Part of a small language model's weights.
Architecture: normalized queries and keys, ALiBi, gated attention, a norm on each head, a smear gate, skips across layers.
Each number is 128 + 32 x the weight over the matrix's rms, rounded and kept within 0 to 255. Layers, rows and columns count from 0. Numbers have three digits each.

# o: layer 6 attention output (transposed), 128x96, rms 0.168, rows 99-127, columns 0-95
# v: layer 6 attention value, 128x96, rms 0.219, rows 100-127, columns 0-95
# up: layer 6 MLP up, 512x96, rms 0.24, rows 0-40, columns 0-95
# down: layer 6 MLP down (transposed), 512x96, rms 0.097, rows 0-39, columns 0-95
o99:094093113165127064135202231109099122145095165089152155133097097183096150099067161148133144172130061120140193152075092105138112140113099064110118156107134103097093083108136109119091135101142094155189065201092129108146118110125192108154047138101144098174070126119087121144142145142121098148
v100:154153127094125100131139091123141122140121113100114146124108103131146147125138163115154154121107127124096119090099151087125121139109163145098148146098148114148130140122154120130099148146104131154132117136147118167141152149100154140131150152111135125145160101131126108082133124123126119121
o100:112110126140098095146105211151144124133118125139148110168115131124155109167097164098141079056152088164188112194149117066132082080130145102103051129107191101144149081115158105141108099078239080098155176055120065154188113124100171129130054143126129157117132132074183127104089093139125126069
v101:134111129129138160112108097126128147100112120129105130114120117117117145128140134096103101108144104133123122108147137144102120107125146149128148139132129114170117140136165138107134133125107150106164116118117121111115116120109122159115147100124147111131118138161163152132108134127128134131
o101:132181142144149156145142118116068147209127145161141118101121158191156111117129104099235136132086142127161185153143097119116133062127092099073128126138100197110094101102104126143177119142157108241098126096146135132121210085076127125074177157148152122137153117161121162162063101157109145088
v102:132123126114139102123130175157105123133143183093161129162151151136168157122116149190134150159083119132136117156113116136104127135150115109136116110134110145125145160179122089154139096157110119148098149143100115123109148145164144128113166150129163143086128127125102147160152128125076162159
o102:121105140140107165087142073131000116039186091090096156197070107101119147141150093138144157192155138128163189123121168117150103151124037096134157098153128075139085157090124110122134110083092079121135182150131088159192159080114093120102141135156048134109144147112110123069132087184165132100
v103:086117122128135071141123147141095121150137123107164148163128154122167125127119134107116110133112110127095079139082157131164137135165130101153123146104120152142164155154114148120092136102172108124094151145111149136103117077169137137113131073117130117100124139166109135133167129115096129133
o103:083140131176112105097145142146185162110149190134104019106074114145089108148095179134150176091093146127077149071125120159103125076103093157135124072136149161150128156101094151142107104023107137039117179133166072166146083220161119142128142147189108058148141162161130106149077157137107156129
v104:145146084122133093135095089167160133163160157133109186094118139148119125132144147105140080110128100129110101098110134139143115131125122121082144153118115110158131117113161121127130180117116144150123071088125106150103167152103114111120096120117106161142150086145145150126144104108102090177
o104:105151159184131112109142163124124139080098102153129142141124156078087106147169100099147179106144114097130126107090095095146186115106146123133067135126104110101132047156121087139137178133095113104112083172107117149173064103125180197133175197159149171194115147104104166100095119129189134142
v105:095124092134119053084172176131116177125105134115150140129131106129136143162139112142120126142150144134162138146134155181123113136135127139121094114111132148095121162120120123105122107165164092129137153153100172130119136137150140103112168118132162123088134151139092135146100158111145159110
o105:098068117134177149155125093129146118091184139141155020148142090142167069163162134119101199169140168179123155139190101127155086125081084154153163139094084132111154121146099141116159177200139147110102146109123081158137171090147044100140102123121094107099082075139160122075081153148146152158
v106:103089089187137109190121187091110209137095100110169102122148125095125156131126125096127116138155122122147141166120126178128133123127133124148115118141196131116136166098089107107131126150164121111149145102100117137130111096193132159145178161154135125092109142114088110187165145102144153147
o106:117154111098143170155098019084150147110234107109138082199139095170058096179129113163128132180096103091121087078180140182146085107147135093161168133088097109104109108135104139147152115124098121127110146111127138084101113131054163092124112094108110148116127162147130187155092107109111175129
v107:109143108109082117100111158119168118108123116115134151108115187130114160140105105149060169175161103127138156115172140140137164146112150124114133083143106128144131109125140135110104087127122132115094106098113105145108172171136114095164140115124128130111150106128143128133134115129126155135
o107:132174209092114114172150161054142113124049099155180086171138143140103151120129144101210131131090188163090104131092171143135127169090115122201153165129166104135127163165166061145186146122059088087127101105178096157122142151111112074125111051139132140103082095086071185124134171197098101119
v108:141111091140153127135108105133168081147118145104096136165133098110125101155113130146123111104122160124119160132131119163102121123142150115108061110084151149123135138120139151113088152181051095167139128098114151161178116125138137124109150142134125132125133116117127170146150140105125114104
o108:106090184064076131134145140146104118134131093132128107076095202151160114106098148144171139118152110108098093114198127122162137115133175142150152201095148091170075115100093203128221121195092096149124153181165088101171081094122098115106098129131085106187170113110120214149120193109146188105
v109:114111079148146031166153172095144142141127104092100148132120110147129104142140099095134145144119119159130127136115106175167123132162096132099142109124112142142157129045099137136147143155171083118128157161143114169131126097118128135146161167131133133133093115134075110114156112112115115177
o109:136141126131110138143098088133148097176100148130119146072138128179137128111128076069107114189150223149148130124166093084157134117141109094084117148183088089105128153146097104113121115102135155067099159169122165105193098078210110154088105095171124139085149198121081135133113114118155181103
v110:074156144163098144105134178151115111114119149127137089181151154122154142123135099141088140133150113138183121171127155094138152152143167118124098154130118139134111119134130118138091146143142145090106150153111149143140161132136133126164153059118126122114099126123133142189101166149130152150
o110:116172177115183149134093076137127160105121050146134155158113073117102094113115124120192166093105153051185079121125071115163120112092128099110130094112126138133116156157149143108074090121143140104168081087055099154123101120136077087108126133138077110101179091182092120142128189165160148102
v111:112133192116140059104132122127111108143130162109094119129125121153137131099154131143115174160122096101133140146115170088142098105124074130141132120170093175092137116164176132145092112129173134131113158157078144102060081127135124137099141087129155133102098145172161162173092124131107075147
o111:096088094154125112119112137083094134147141082134099112196147186155058137184108085173144071060135191133144186149091141095135127188164163217146131100148116175101164134147107148129161145102190114083108158110154098090159156133109115109084114081121159105137084139198079198130172144107120180088
v112:111160127093126184143099110134136151125139104142155095132121114145107110101131118124157098141121136164126087131168152067136104150140149115158120177142136165122137098169154113124118142087177146099160144146099108101106093119102109101143122138124133177144139115149133084120105100125097113113
o112:152155117154135149163171152144135151156096124144127116095161131078106088144133171133098216140151112165150085165120100114145075090163119166107146083142173087155121142113070170110139206105172085143100077151194150147154193129083180166142090076163121188131155182136123123103147176111197128146
v113:128086076106149096138106141130156123101117157130133140117066158104121151151114120140104134092098123150110143123140135157114104111128153118151131090066161105157117099100087145145147141114112121125094088080116153100148177100140089097140166095162137099090138132130119155128146121102128099127
o113:118127098162177148139190146104149181139170097129103091094160189110077114095199168134117078122134137085102200173129077125134148077149119073115075168184174118170164211160154098127148073133063161165143153157123112150094159100142123154114117117065047153115095128112136170074155172134165179111
v114:101110138139153082130171182145120134127118129090217119145144148121152157144120088146146171164125158127169098166113185135100154129131080128151100109147161124135168124106118078113097116127164125131131189140102147133110138093166130120119163121141159114076113129109091122145119133121128130155
o114:127145117113109118166125020174101111085145121121151038131127099129071178110175171110140081129150162129139102078139089103147082119107087126107129152138111163153169126081134153113229152081160130098104116127150152111069119096115106111181164147120091169099111064187146084149090172125138145086
v115:111138121125151102126144144109123148143143138109141156125139125130128152143153120186125133094161145149091125135133165149146158114134169132163096170126156125098148124155094117147109166108182102104120112109140139141114100100134107164127167125127107067124106141143155128142138152111125123139
o115:125138166071157114116099129162165192088127108131125054147198064135182132154076101110110092146169099117125182099085092154089144116080090120162162087126132129180138215150102113148167133095098106155133132135162134040160084082126151053068121185131154138118107145180152065126117098154158092165
v116:161170157065109146152134108142155145148123117144134134067121145132094127082140114127127132181154118125121156107146131091128133140101157143114189151133113127087153112117198122123125134148113109136151092145152142075110085125086136137132105138116135163167123146156113086110100106129127130126
o116:161126156167073079141152226149159181155125130115072169083142167079107088138100172132126074187095129068144164109132110128187165166161163098076140140147128138087099124106066135180121106100095089116151080123089048158087140099194125114119127071115135151108139115194098125130091082114128101146
v117:159153132051127097131151145080116181118118139133127132125114061141147112111124138150163164137098135130115129105133142057161097161100079156126099189147085111109135146122185126125124101125092148116138108123125084088112110151144132127099135125106132184113151108115161141100140120126128121113
o117:114226170103152048098121161121109040159148108109131111121096100120146158115123176100126097118125093083138089159083111160108094163195150153124169104132121249098128132144084115185101112114094152126097162171096155129144125109177144102144093126124169085111109129084133145013065147096128187173
v118:126159126126106164123108120105119132162108122124097140139109138136140176131136148117098128087138154132141128153144074109138061142115147142113123119109146142159117124135092146127118134131132140114163094129145135160089168152119131167169158157149082124140134105106146125117117132118096141104
o118:151181096151129143087120171137084100128215184024120088115178180168139137122133124073148139091094133180123189128136154127153070139171157112120056086182115156121130170151129147102117127163142064093168162153110138179148090170144177106155076121113072174119203054097103143204135154144157099181
v119:135126073123110123158113109085143157138114142174103120170107097126123082161136123092140098084109168146149154124144115133134104128128150130127113118137130119167105099108145182106096117173139117133098163095115133171212089123129138102141098152126111134150153126110139161132109135150140107135
o119:139130109129175159117138133169142161145175112072171186142116178134096082119159120091117174124146094107172094125151193138054137146090134147088054182161158152079075174083099102213152206105175176142119112132143188111151094161142098136048109090107117159080094102172124132045136124143168078070
v120:124134141149124085131134151128087101102118135109105096120169110097138119148104092132149170117128118129133114139154106149124110114155096104166098107133137121142115132141141112126146155113104159118123120106075130112100147115149114138161123138141102110110104149182104115152144128135149136159
o120:086094071125152132140151129130130147193167129054153158143137114081113143113145101160151136068121160164132127084102148167147122123136094109196205179117185111102063123231080102101142096133188109151083116043169102159090078060134138181122158149127056099136168069130107040124069117123157125111
v121:141158158124148133127121153103090117156153120134108167108140144149145102107062137105150110157121110170128116133105112125121140110082108161150171126148105095123163132077164149149141088083156137122117145159147155136149161135102155153114100136152125211119144082144058111156102123155094171166
o121:137109136216151073111189106079065110081098155119108085160195191155096120111138153076115120106196159163131053143093077152108184130130183131127128123132186168134038090180068122099108063163125134193138144147099119166149135086106107083148131121141154117081133147132130137186146119130142090115
v122:106140131098105132144141078191135135111125190167143101143115089141132143127111111114133115138105135119134153145135172124084177159181147094144149114154148157105142103140103166132090171123109075135135124139112116101127100160121116141112159128116140130160120151122154059142136108127104163136
o122:152187141202156066094139112150191161079137113110133116162164119074094158179166103207180082167136125180148145098175148059104090125185165154094113183079098140130072122172130148126050144118122089205195130152134150123077115112160119099129113158195144146124132143061126146156071196160110139124
v123:102125110128115086083144154134105141118123118082152131082116159108154167166082117161106153144133105147147100112094135172069132103132140117138137123111115114118152138136115118125122128140130098172158117132092141125127141156129124191117135125133144136108108132132088135092118148149139134113
o123:143115193075137107143159102182150132177224107182163210143145133147074121116152065144131105060168202141084107133148130155114137092153063131120149143098097145102079108121144102128112082093148133112088171146070139147134154113170122092183095166130054196166166123169180173124194149164110102173
v124:179135112091120147127115061133143144129124108145074146104084144134110107141127122096098115101104150128127105061138110102175130105096119152124180076122113121113126098098149145126151116097073139150142109077181107101132125132091137125167067147115073098159116152115114082076123104169118119100
o124:150159138134116112135142255133124146145110159201156150190069112123163166150115143091120131145116023151120157121145150130130157088138109128110103181149144136159092144189120141121095125155130176107151165193093147133163127136083135137124125047117149146124126115189111099080116125163102176119
v125:082145114154138132127106139128120152117140143121132117090130158154118141112086160143137123152121136164146165117141125167107134149143186130159115132134078166154137128125137103167137119118137095110122112111147117130113101149127136104128131143137121126139147116123134163119160104111164102130
o125:134066213135147105100147062124107096171099077079089078178158172116142162145127185151165100127063102125102095109205136152229164115091118093105121137141091147153207097106077093046106112095144143136170133139195145201136144101094167149149106166108182104083157158169138143100129152114113124130
v126:151145121131106156118138127094147148105130134152109126155115099135122124130138103123144131123101143157134129116123133095140136132127099102132177146149142115174118132138088160151123108119120153114119124101121097106139118126121130139133094104122117102139109138150135117147154084157109107131
o126:122116159142061169142143150086069150145135113048103198141156143123144134104098164104148153143145107093130194152097168130127135047093170197165121111155113121076167140140166142182162104156155196088119143113136088121100166092153167104159130107189178192141181163133207093165086199129092091073
v127:143147132087150198103122127144157062116144137132142151102142194129107137148114152191131133109157172156066074077112133120110139137095082144147162076162146124157153133129118134134135121123148158073098080097101117133083127130142071127119152086131115135112109129124116106082110101133126095089
o127:152134091176086096113156102095171099172076093159255099141166120120124047105151181113100110071133075111138174137202204166166188175083101129120125082112100143111103149129128127132116070115139135126133127156145146073135147080135167157136128162140138119110125153077066128179108147148167135105
up0:130134104129125159118112137065138136070134067127152125106153092105151113189145114100055092135041115134131110174176107123096114115166105083138165139125105106133100153125103090135162077111165181158156154172163077219091077111097143160130100161132127213130093127133146123100103133087128123128
down0:094074092167095131116150092159084121129073055094132070093106084108133143146094106132091122132105157124156157086133116156103141107114122135174064134123144086121118098158125136119136110200126126089082136154070120169090104083073096141102107119190132126146134130124108109169132095106116109130
up1:125156175122166107123068087185211151102112116039106075143115137132154110129122177137115151118121156200130134150150076093103126093147153144102103198146152156170144212127126074107126146167107126093084112138158082080114107144173154144202096101078092100124123139099107142190149143129125088088
down1:135097130125148125099172142136060146168140134138153084073140196150160138095086115173113104103139064147118034088094091095141135133149088120151091125065150158090196119113151096154118161168074072144135058134139116137149066132103136089155107111121146150093131143032106183159102114109086141094
up2:084139081108082168107119195151111134108181146184137093119126141140081116110053117159094085176181055193155119072155089170164137065112163115182086031120089092197125159105096095146155131092137110134172129163126132170113163127119171173169053115099083141146143140169209149137195120110157120120
down2:146158089186137144139096120096065110137144111179147143113089097125098100119093140150040164116134100135126121122160135143150115115149087162118124107063084097190128102085108112178182088106111178182128154160163113095163078140112148159125063152098119098136212133098093135149147126114144142145
up3:145125134154103126099135064126086150140174059212131114138138180104127081129087109176095141173069121117134140138135076142154132088126131164163107183143153085117128134165160157149142165131153082108131121130178153144114107128144137159113120175085182107136134147135123138124091120163092116156
down3:065061181162116159083184134107146178112126051197088055160143149124158158136024117127142188153062110118135141181138110154133151169197101111202102134130137124164080158116140118158117111105118155089115104140121141147125149156137135138112076201106220113079172110134173079137117093103148143117
up4:135124123100121107082128094113142156134105141147153167177160150094124143139145085078207095155173127133116147091089061121152124160095113210119112133136113110170152123130146152133114062158137109092077054127175125077143155140173138111081108196145140120120186108131119175148095132176113149116
down4:047076130123115135143074077113155150092085106129092110168129148088094165103153122161185118138146132131099110113182050102098138098105155155180121181105022196137127131154157080145152075067144102105120105141162109081062114161177078140070088099191104120126159139177150131163124149139119134138
up5:166116114080156101101117081115124154117183092108157133080117140135090137083139150115132081092095144140122141126153113113118142151181109152131092132110111094197171134155133149092154148120120138123124105161128075151102147113108066106083121138128215095126111115133125137140073089167175099143
down5:139078145071113138086109127157101115145166176151173165132160143153089179134109222057180098115098116035141144059128123114084167169173174187119140191077111121143103147141136111084122122150199187119129102201075084124151093113135149146087139170224129121119080188246140107147091116102187124080
up6:163195106130103164093159051112147104132118114116153118066073203114130149095075131182090099102156150129166154113079121124114142162083172135121077208141070081148138151072183103154139075135114100135155134096083143139146101082167120184111175106117115095139142071171144100180151099116154125116
down6:174143107116117184136151134159103193165108072161124145137162143135130159172173129189134094109137210110094162110152073128083090095126132112129148185089152137146124101168201142119082066144172089163099149110075137184119123155134127099079092143104058148137073133033125092152177074100144115124
up7:132111147111126199141082154137193099186123106148149125138118161121123107129190117114144100095135155106163159010159172154097126105077149131113139129118119109110181152161140103108098154135066132155138126181085149080078097102068148167102214167136179124086125096096184141139137145160125173152
down7:139133152151071136177138122162129128156120094104090191168167111069135088103137104067112130141152165156121114111157150130105128158094174114106121135132133141051169141107142153105111180118122142091194104135019190075152097081115121114142138145115093092134137112150133086162192046127161154081
up8:156139159141151144104112131105133116093131088115116178185142154088168166110138121127099097166143149147128126128123129146088066153079075121170084126086144136118173038118115126099160100122113140117150156166109154104104105124138102129180097203137054093152150122142113109162108114107163137100
down8:134118146168176148143137116191120178114080094139127099121120132164120123150148098136124125119155101109114079100040095124149150139081129172167102065131192107119129106108168152105116103086140102134124172208141088163176077050154078133067081082136129135120152101172120096169059179101156176111
up9:168099148157166108161118043139095104083106088128099128175156116079169144152146117075126123102104145120147121094165148185121095152092092121166097186103143154132180092127144194126116153121070166143098110103096192119177170117130135116185125142095142121154193142188110106130074149196127132142
down9:126132099145170075149156102166140140111094107097159150134165120094117140099185191135181086120137152139142119160158113111100144121137141134127175133088158078124150059107102089103152140161153146121099161161085128121174133132086108076150163102119134060133166147194081177148066149128130147151
up10:080090116123091116139106121132122132141110123160141119116087103146122121122166141094180147109138143118151109181120122141142086069115119107133097178123094179115111157150151132114155181143149157123158152089104135099131154112110128124177113146141182205178149055084104132160188063132181111141
down10:124143146153153112153112122120140095108146091142120119175114086174096158079111108106149115153092069064149118140122116159163157122135127138103137159106084113152127143090076063112117157111119071160140182119142129144111154118136167132136073107087126107168138156190097137098134174161101141092
up11:158147145091136134157110128123087093066164122104155075116074102093070121118134136136113164148096179129119111117142142149076145071180116139142142101138094114156109140110076126134140097105117093086147148181106133120051210076118095118090090121083144099149116105160070116114138123092188078098
down11:149155182140117089118154094170145147143094149116147138125108153207112136166144140119187111156176133127137162059156043090148124134131105162083181104128139107098159145127202083143159175127137117163145158081147118136090072139168133123115152152134150082127094089157048116127138155094160147123
up12:116139074119137141206100166149149098211176179142104121143132113123135132140197129102106089126101142149108080150065120095101087181142128140096104139119131160140134090129060171053112120147117146138180142134114120149103163108085090114092103190119101178079117140208131147148092137152132188145
down12:123118101162102101159119108124103136137182161145139147153133152088151147092128062112106119098123130156138113126126105179099076129119162116112077089144135156117148148091126098119141106145075153183164132171137145122142096065034138079085085096145105098107091089118161122125132129146163098146
up13:131114147157194085127135121118169157118130121078064094212158127129155148122092102119110182120183100194129147163091154200085078136162128152221152151143099142178095124102134180196160069145074072070086111142152137122146103122125121114136143142163186069129087119150084075133169127115111090167
down13:121157113125171105189154136153115128073098109075045115135161106193151151185123166158058208148132127167155152205148098130165073173104096110162108192177118138110121147107105108136139134142166142092123105118140106101143174107165079133149127087154134155091097077023161179152175165163180165108
up14:105155185148111211079115169166090100164118135150050157135160132171148130100138118105166155109146119113125132109096136148122209144095132107144093151083132137136167142122090117172171137140158127090186098127135184117127113045155168167147100199108116142097120153142146081124121181126173152138
down14:101115190140141150148110141143132100134126155091086147109186128091152111165134116112115114105133147148125117151152139159113104151127139145088152132086172129075107126138075145126151138136125128104124158139074136144169153109121084207158145130122152130058071070111088152164091120151153135119
up15:114214164151113167095128101173116149132135161092142155146117153135096071143114071163134145133181089101171146108158155124122136085073124135141109148133141108167136104092150171059072072127114164127153090129159194132058116188151134137164076077087077089098113133181095191123094162074141076132
down15:152116079134166123129149135139175101172108099157142160104167107162149149128108102151147087145142135150186139119099103117136142140067174139092191098133089024143158115105142140122140106075139161147117127142152147189107097160106123063147077056133122067111157165171143098158134140150153098156
up16:109100111127115141126090116107154140125139075174119135115098068111147187150197148104132213151128115146118103106146148087177133086148097144172141107149064132140191140183126096202117127122143105162096104156061145084116112133117093143171116121112046164151141073147123117152156076090115062077
down16:177127180108083090146119182120100151094121134112145141164141135113114142135156142110122112101137104064180185165138146123126145119132124131135172108167077097143148158133099104099155135215149169136101109169106117088148083143118140163103130127108129142118128177035109098109171151143174121135
up17:167099139113064089042147123144152173131093131173164143084151156056115141138120156179119106198114122121095126130166155122106154155080028159105194107126126186186094112066084166156193067094137136222146107113117103137122088137151096128132170149128120124102192123131105175068148168158173136097
down17:129172124116122099110072153138139188114117070157159169110101166161122092133128127124146146188128186132109130170115169133119154139121071099053177069095100189170099116176122176155183149125143149128142103181056189121107088127165089100127150121116210131157136123154133159099121151132150147153
up18:155074137183085115113068121140167119151149145161126121172066143165159103123123079122066093153096117168163173138102124149066104107161139099075117150092119118181162127184143150165134094140073125109178105114191154113102151162130131119175134130111134128131143192150087114097077125148167115130
down18:131082156127118127126109109121102145122134160120120132126104130118123143117083151163144100091134093167120170174158128161134080135142087085138102131106170049094145104070137154186157129139137101119122103195084165136114165128159172108134091164173099072062129187119180137101143118118125112139
up19:143065091113088153118158202157141168127134170161171146171112059138118146171097095105125149118112137121092101121130184179129088101167168127065154094119099121073132137105128056058190160143131100193189144090158159123078142135150139143140111133163127146158102167176169070106102156159126120128
down19:151133095196125168107163161127170122144187142133129112122152062130077157167127072136138183148156115140125177122082169152109150104115131096122114121147118142101132158075133152106142126079092131196221072125145132132147150105131157162121112168120136170150149161127154102169114131122136100144
up20:141146130109196092067154160034179062061174043163086098127141142144123147208086097119099139123136085155092125104120082184093118102112121198107085117147163100127153157140097081076143108137184145107176075047143172116145123113184087143093160133137156112112159074108048141144108097121171141201
down20:135059074155122128144143186113159148073164118141140084152148157090110108167127174103108140089098131144106173154073137157102119097149105116113090106096096072081175151150123107086100146080115143124124130110158129142090080116178149136127181124134065150076167141218119073142155102073166187171
up21:084140083128142066115079079153144096050100133077182181135112150099150094107121120173168117111118061097141173093063106159161122098088143197119141163169083140142128157124134173133125108110125060125159087142106155138128161141107131128166172096119130174170113097142062170150138097126161117146
down21:112121146146157159080037200171125150121125069160108163146100157114160183076075165127181093109167139142143142050144125153182171118149204151102140132088136168129129134139069099096148088140111175120146120177139168169107130162098131149165115145124146178163101157066093148130149134101156195201
up22:114085168103111108108109158064137128112157056095143119127101195134111115118126090065126153171110156143127129125150101077108090124130168126145154176145078146121136112150100089088141134126145162146159088090177100062153118157124065103194114097116127102113158144108176134091097107163160124200
down22:106107191133165117160072106144166106081166149121197110140102105094152095171151102143131116081079163137137116165101103124135101145123122081165106128142090114094103093049137132150127134203111162126128135142087165087116187100121125103101083121156091167170122139177166134187084137072130160054
up23:077124122187113164145146157098130174104150155137120123127091061105104171150154126126115160077110077131119115126073137177149161153132109112084094101190124176083152147129151104150172127190124098132143102170118110159120063125102135060162105176166104128129114097105122127146150142122117174155
down23:140145091112108156073157103095128125146152121198083063130125084141130138112140136122120164189135090076114110105106087172109161157170123076115114171167099128154160149125119137149145187101156158176050169156159149159127141117078116060104099130096130123129108124183121179132103162144111122088
up24:132176171145143123125101110078137137119133163155141128157109141097122145130172171099184102112150164165118135123126094080118155096143148163191126154108184103071166128147135170131137159107106144116100121116107099137087166089097102132129098149177097098107133131085102153105152136174073129192
down24:146140134109129057140133134196100166129109113079145150142126132123106119103131115116071094125181152163104147152126117150091151157135122165099150108101124112124143150147116138109101116152143128127114199101134093156084153124142122112135169112162177092148170096099128194155122116134119121130
up25:097134172145150144093112145139110191106142097127121120121166125145086102150157108159147124181135049177134119094090199153138103168093114129100120077122151137125110165131167094140199141116195159148190103146130147139139141127162134148138074153132157100130112146094127156066136094154133107163
down25:176144169141148182161160094088044124136138140119135125098053123119043120215138086115082141155120128168135112085121147170032104192096056147140071094131175207135099067186171114145225091165159200127101108094081130156060126130179044164096126156097158101119132077138145132112128140159125131163
up26:175171129082125144067117161119137139145116092162167123119160184122146130122136065033149156131200114145146076127170169143128115140097095142192165138122134168179156100086134162105103203138062143098154150029133141093136097198150115069108132178096109101132080180092157109142181185177116135157
down26:099099122092115090145157106147169133092095180162113127138134125172160160125155116117102112123158119166106129117146154173141154119143110103207134142106136181173155149092126148076155178134098116108123142097104143123096136205137123181123116134131125136148078199233119173112155146118105117150
up27:114089139140140146167146107158151092152146145116168170101060121094106177117219135123145096113164121170108105071091131160125112070162099175116189146196126180202092127121153167110105069133156071087122126138105099059133123096154131161067176067145086168094116168149109112127130116153179091151
down27:120148133158153108116144083099122163100109107108102169169090126144089061160109189119123124152140119148156102112181139142086108129131104131118152161158135204163155109208069098141128068097086072133147157095125120129114129148130087182127118147199059126173113120114053058146116134083218169171
up28:124137134116140154124124075086104175118170138152070138143109175166142126127040175173175100094140161175156130115140119123089120126127140095125062162152112110130120021117071119175153104115053124154153156141106141102150095147131078104131115119119103083099129081073142209117091126203111175140
down28:111114194118108066109172124127094098145119184100066138143080086135069138136135139133160073135131124155100181117100115177116123166092159095118170150137150087137103096149145114142121085067053106144136166100042071129106115099102100115160168151148105141098150121045096134144109138176104106153
up29:101088124177171142090135118156147130138121091157137119134126116139125153115150165174188097134146184071099161133123120108100162128128048129139151085093083121161094122107114134137106158120127138142139099126194106149123135124105161126149127112108113105136132135108095122147136135081130137099
down29:084083049166160098255171148140175144086137176079145106092102081099139098157169157102222121116158083111143099103160172155126123105092196049076095154100122140151083154125126117105088122125117124095072160158093144156186094074114069076163086085169136117122135105199151100137110110131102127132
up30:129166052050145055143066082121122128128146074140108174122102127123123150121087153196104123112168102162173105149101105176186120154097092141171106155140179148119134188085087102189189105165062150181159137132153116178094100196159140129153122140120090163127132136155149097172141111097140176131
down30:126141085140105142146088113101106151114140113159124139092128083103191134115115152153098086143119177105158197160124095130111111106114113138139138140110106131152109104093139155147114165103157193195119108157108128123153114174117101121066137092137090152067144161131103162101153110079163107186
up31:132097155090139149101089134130123151100114111159124151107122128147116163080112155137076170149138162142150142068132126146139081137221160128143112147138060162177117076219153106128179101152120135159144172087164112170109213119114120134076152195096071111163107112161123129129083147159166117159
down31:148104105098089139152167192203139087099146156165082165146100125158178211136124151135088107117060071149112106157088175072142149095145146117132118172146140110191097106076158079088157056139127164174162071192132100113103050098173168200098114132162099172157034107114134152157193126117168182138
up32:098070089181098126135153071141159136121131148129144106120153117146140102095131163142126088103143141105095117115117148128093134144097121153149130151119133115125104133123096084130091110134093134129162122142126126141163140176124136114133136116097116177119151127119116154120132098141098150133
down32:156110092208102154215187155114162046154153121144132121071174115158149142014153177074143076073092089115114085123190119141132169148110177070132139169048129131102089088081075102156176125132128143083083084180119102090165149118096205119136057113190153140205158139255128080118116148213109114080
up33:092116212059125125109150147123151077097217106180143125136110151071157123120122135079117172135116155106123136114175169142117174137152140116125090120108134160117114102121091073178153166185111114134123147139068099114126148081192113097180148196095117129108152119114138123131161149145102130120
down33:146118193096125076149139136104054132069069149141146139161138142113174091145172119054111139099149187096154127155131093144134176115118172116093107123084190152090115161087160130123121156183105137101154161139126151104080070170149129158078120147125137098097080101128164155128062092132083077122
up34:119159153101145157117098122090118115164102051159105069114124197093145121141137148167135172159103124189092142060170148117122097133162096187154139149119109091106151112076107109147079167163151183093123040163115157158096037135139148154160198126131136131138130094126119077161105181099146115107
down34:180057114155146165175101141150157137149159121131141126207148146095127217146106156187144097074163123141117127068137144113096135215158066135105202129107153115072160150180123081159070098084086161075133094127176124145125086166177135113150172132076096183110112141189125089159104178093185141105
up35:130153117115092138104104154166158075048113161182182186140157139096108107125085121197141125169115151165100118184123189097087147074100163110167106143151156116163083151093107103155198136070200128139181109144188098166122112158146153105153157161149130113092150168140131087075138106191078138111
down35:086143152125092112112120113131150089130170113173134168143128076086069115118108086094146085108147127115115144132157203094137123088061082177083094133094108085121108158098132142146193168152150157144123082161158128138180171165048140099080110162092136142137106172229144148052139057165154157075
up36:129078085135126081133144047095133113133119115136142079107126095149183135102138140090129113120136197113097133115126142090094127136099105069118132124067146191122085124145075129117170164109145177117143077081151147115129129070088114102138137133125090171112166142108128122117101154086048161106
down36:101000058151174096212207119148145114145189110144108112104119097166103126085181143139174101071113123156098097107138130113117159152057124128099150168120159147147056140122051129136099147158093164130166070087119093151184119109119193105133049107130097129153131151084114132112125098121136104116
up37:102164149127136127171123085044140102075135121125123167115123120157163085114196096180127071075171116095103134135095114146093121122144133152178155183122147102180089072130148146168117182103169145164112187125141087079137193156125160124143085158160117159056142156094092173079112127164145130148
down37:115123140137185083121144100172089119163110142145095117097088120161141126104168123167114082126122127132118119083111117146115101167095128107127161131086149104127161158074184139154082111089047081148141182174109120133134150100132148118104131088104106147140185113128179145131103113134141117159
up38:119096115129136119120074115159107084128161134161097125097152188104126143095090114109111125119120163100104119126156159155127123128116100152244118174172168192155115169099174100138101109164099130143107164144207096152152126074051110146117130152208111106090189158126099069121098164145096045123
down38:106112098107109155138102086159121151168146089178133099092086147178134169104097161165104135133107150096074110140100158143137165079083193164236144081052130195135110150116149145109085145098106134105143131127171121127144158157128105088133132116125074142136158119114146144075111146135123075124
up39:101129164155085138112116130139104158098144123168162121142130179163158092172163172099131151092122158076109121131074121142158104185154086128066182090100125141120112057130110180089089112185095079130115142111103099109116048123180141129148081156131102174098081131173179143116152125112192172162
down39:106148178101099150094125162139142159151074083169132098132105068172138143008134081115099094099157149154092092112110060130183173158157155125163120103085158107127165127069159149065120177165148109135152127120141105154086198101136183123180087161104113145110111163112131137148143184144150123138
up40:118141101118181132157077076101134085135093158104130062097171158156148076128147127085144056157128118114110084119133149141166125102082103116102169134145095134112057118206155093116131148082196166151110148094152162129142151108173130148089139154169169110167128133150124104122195100186138151178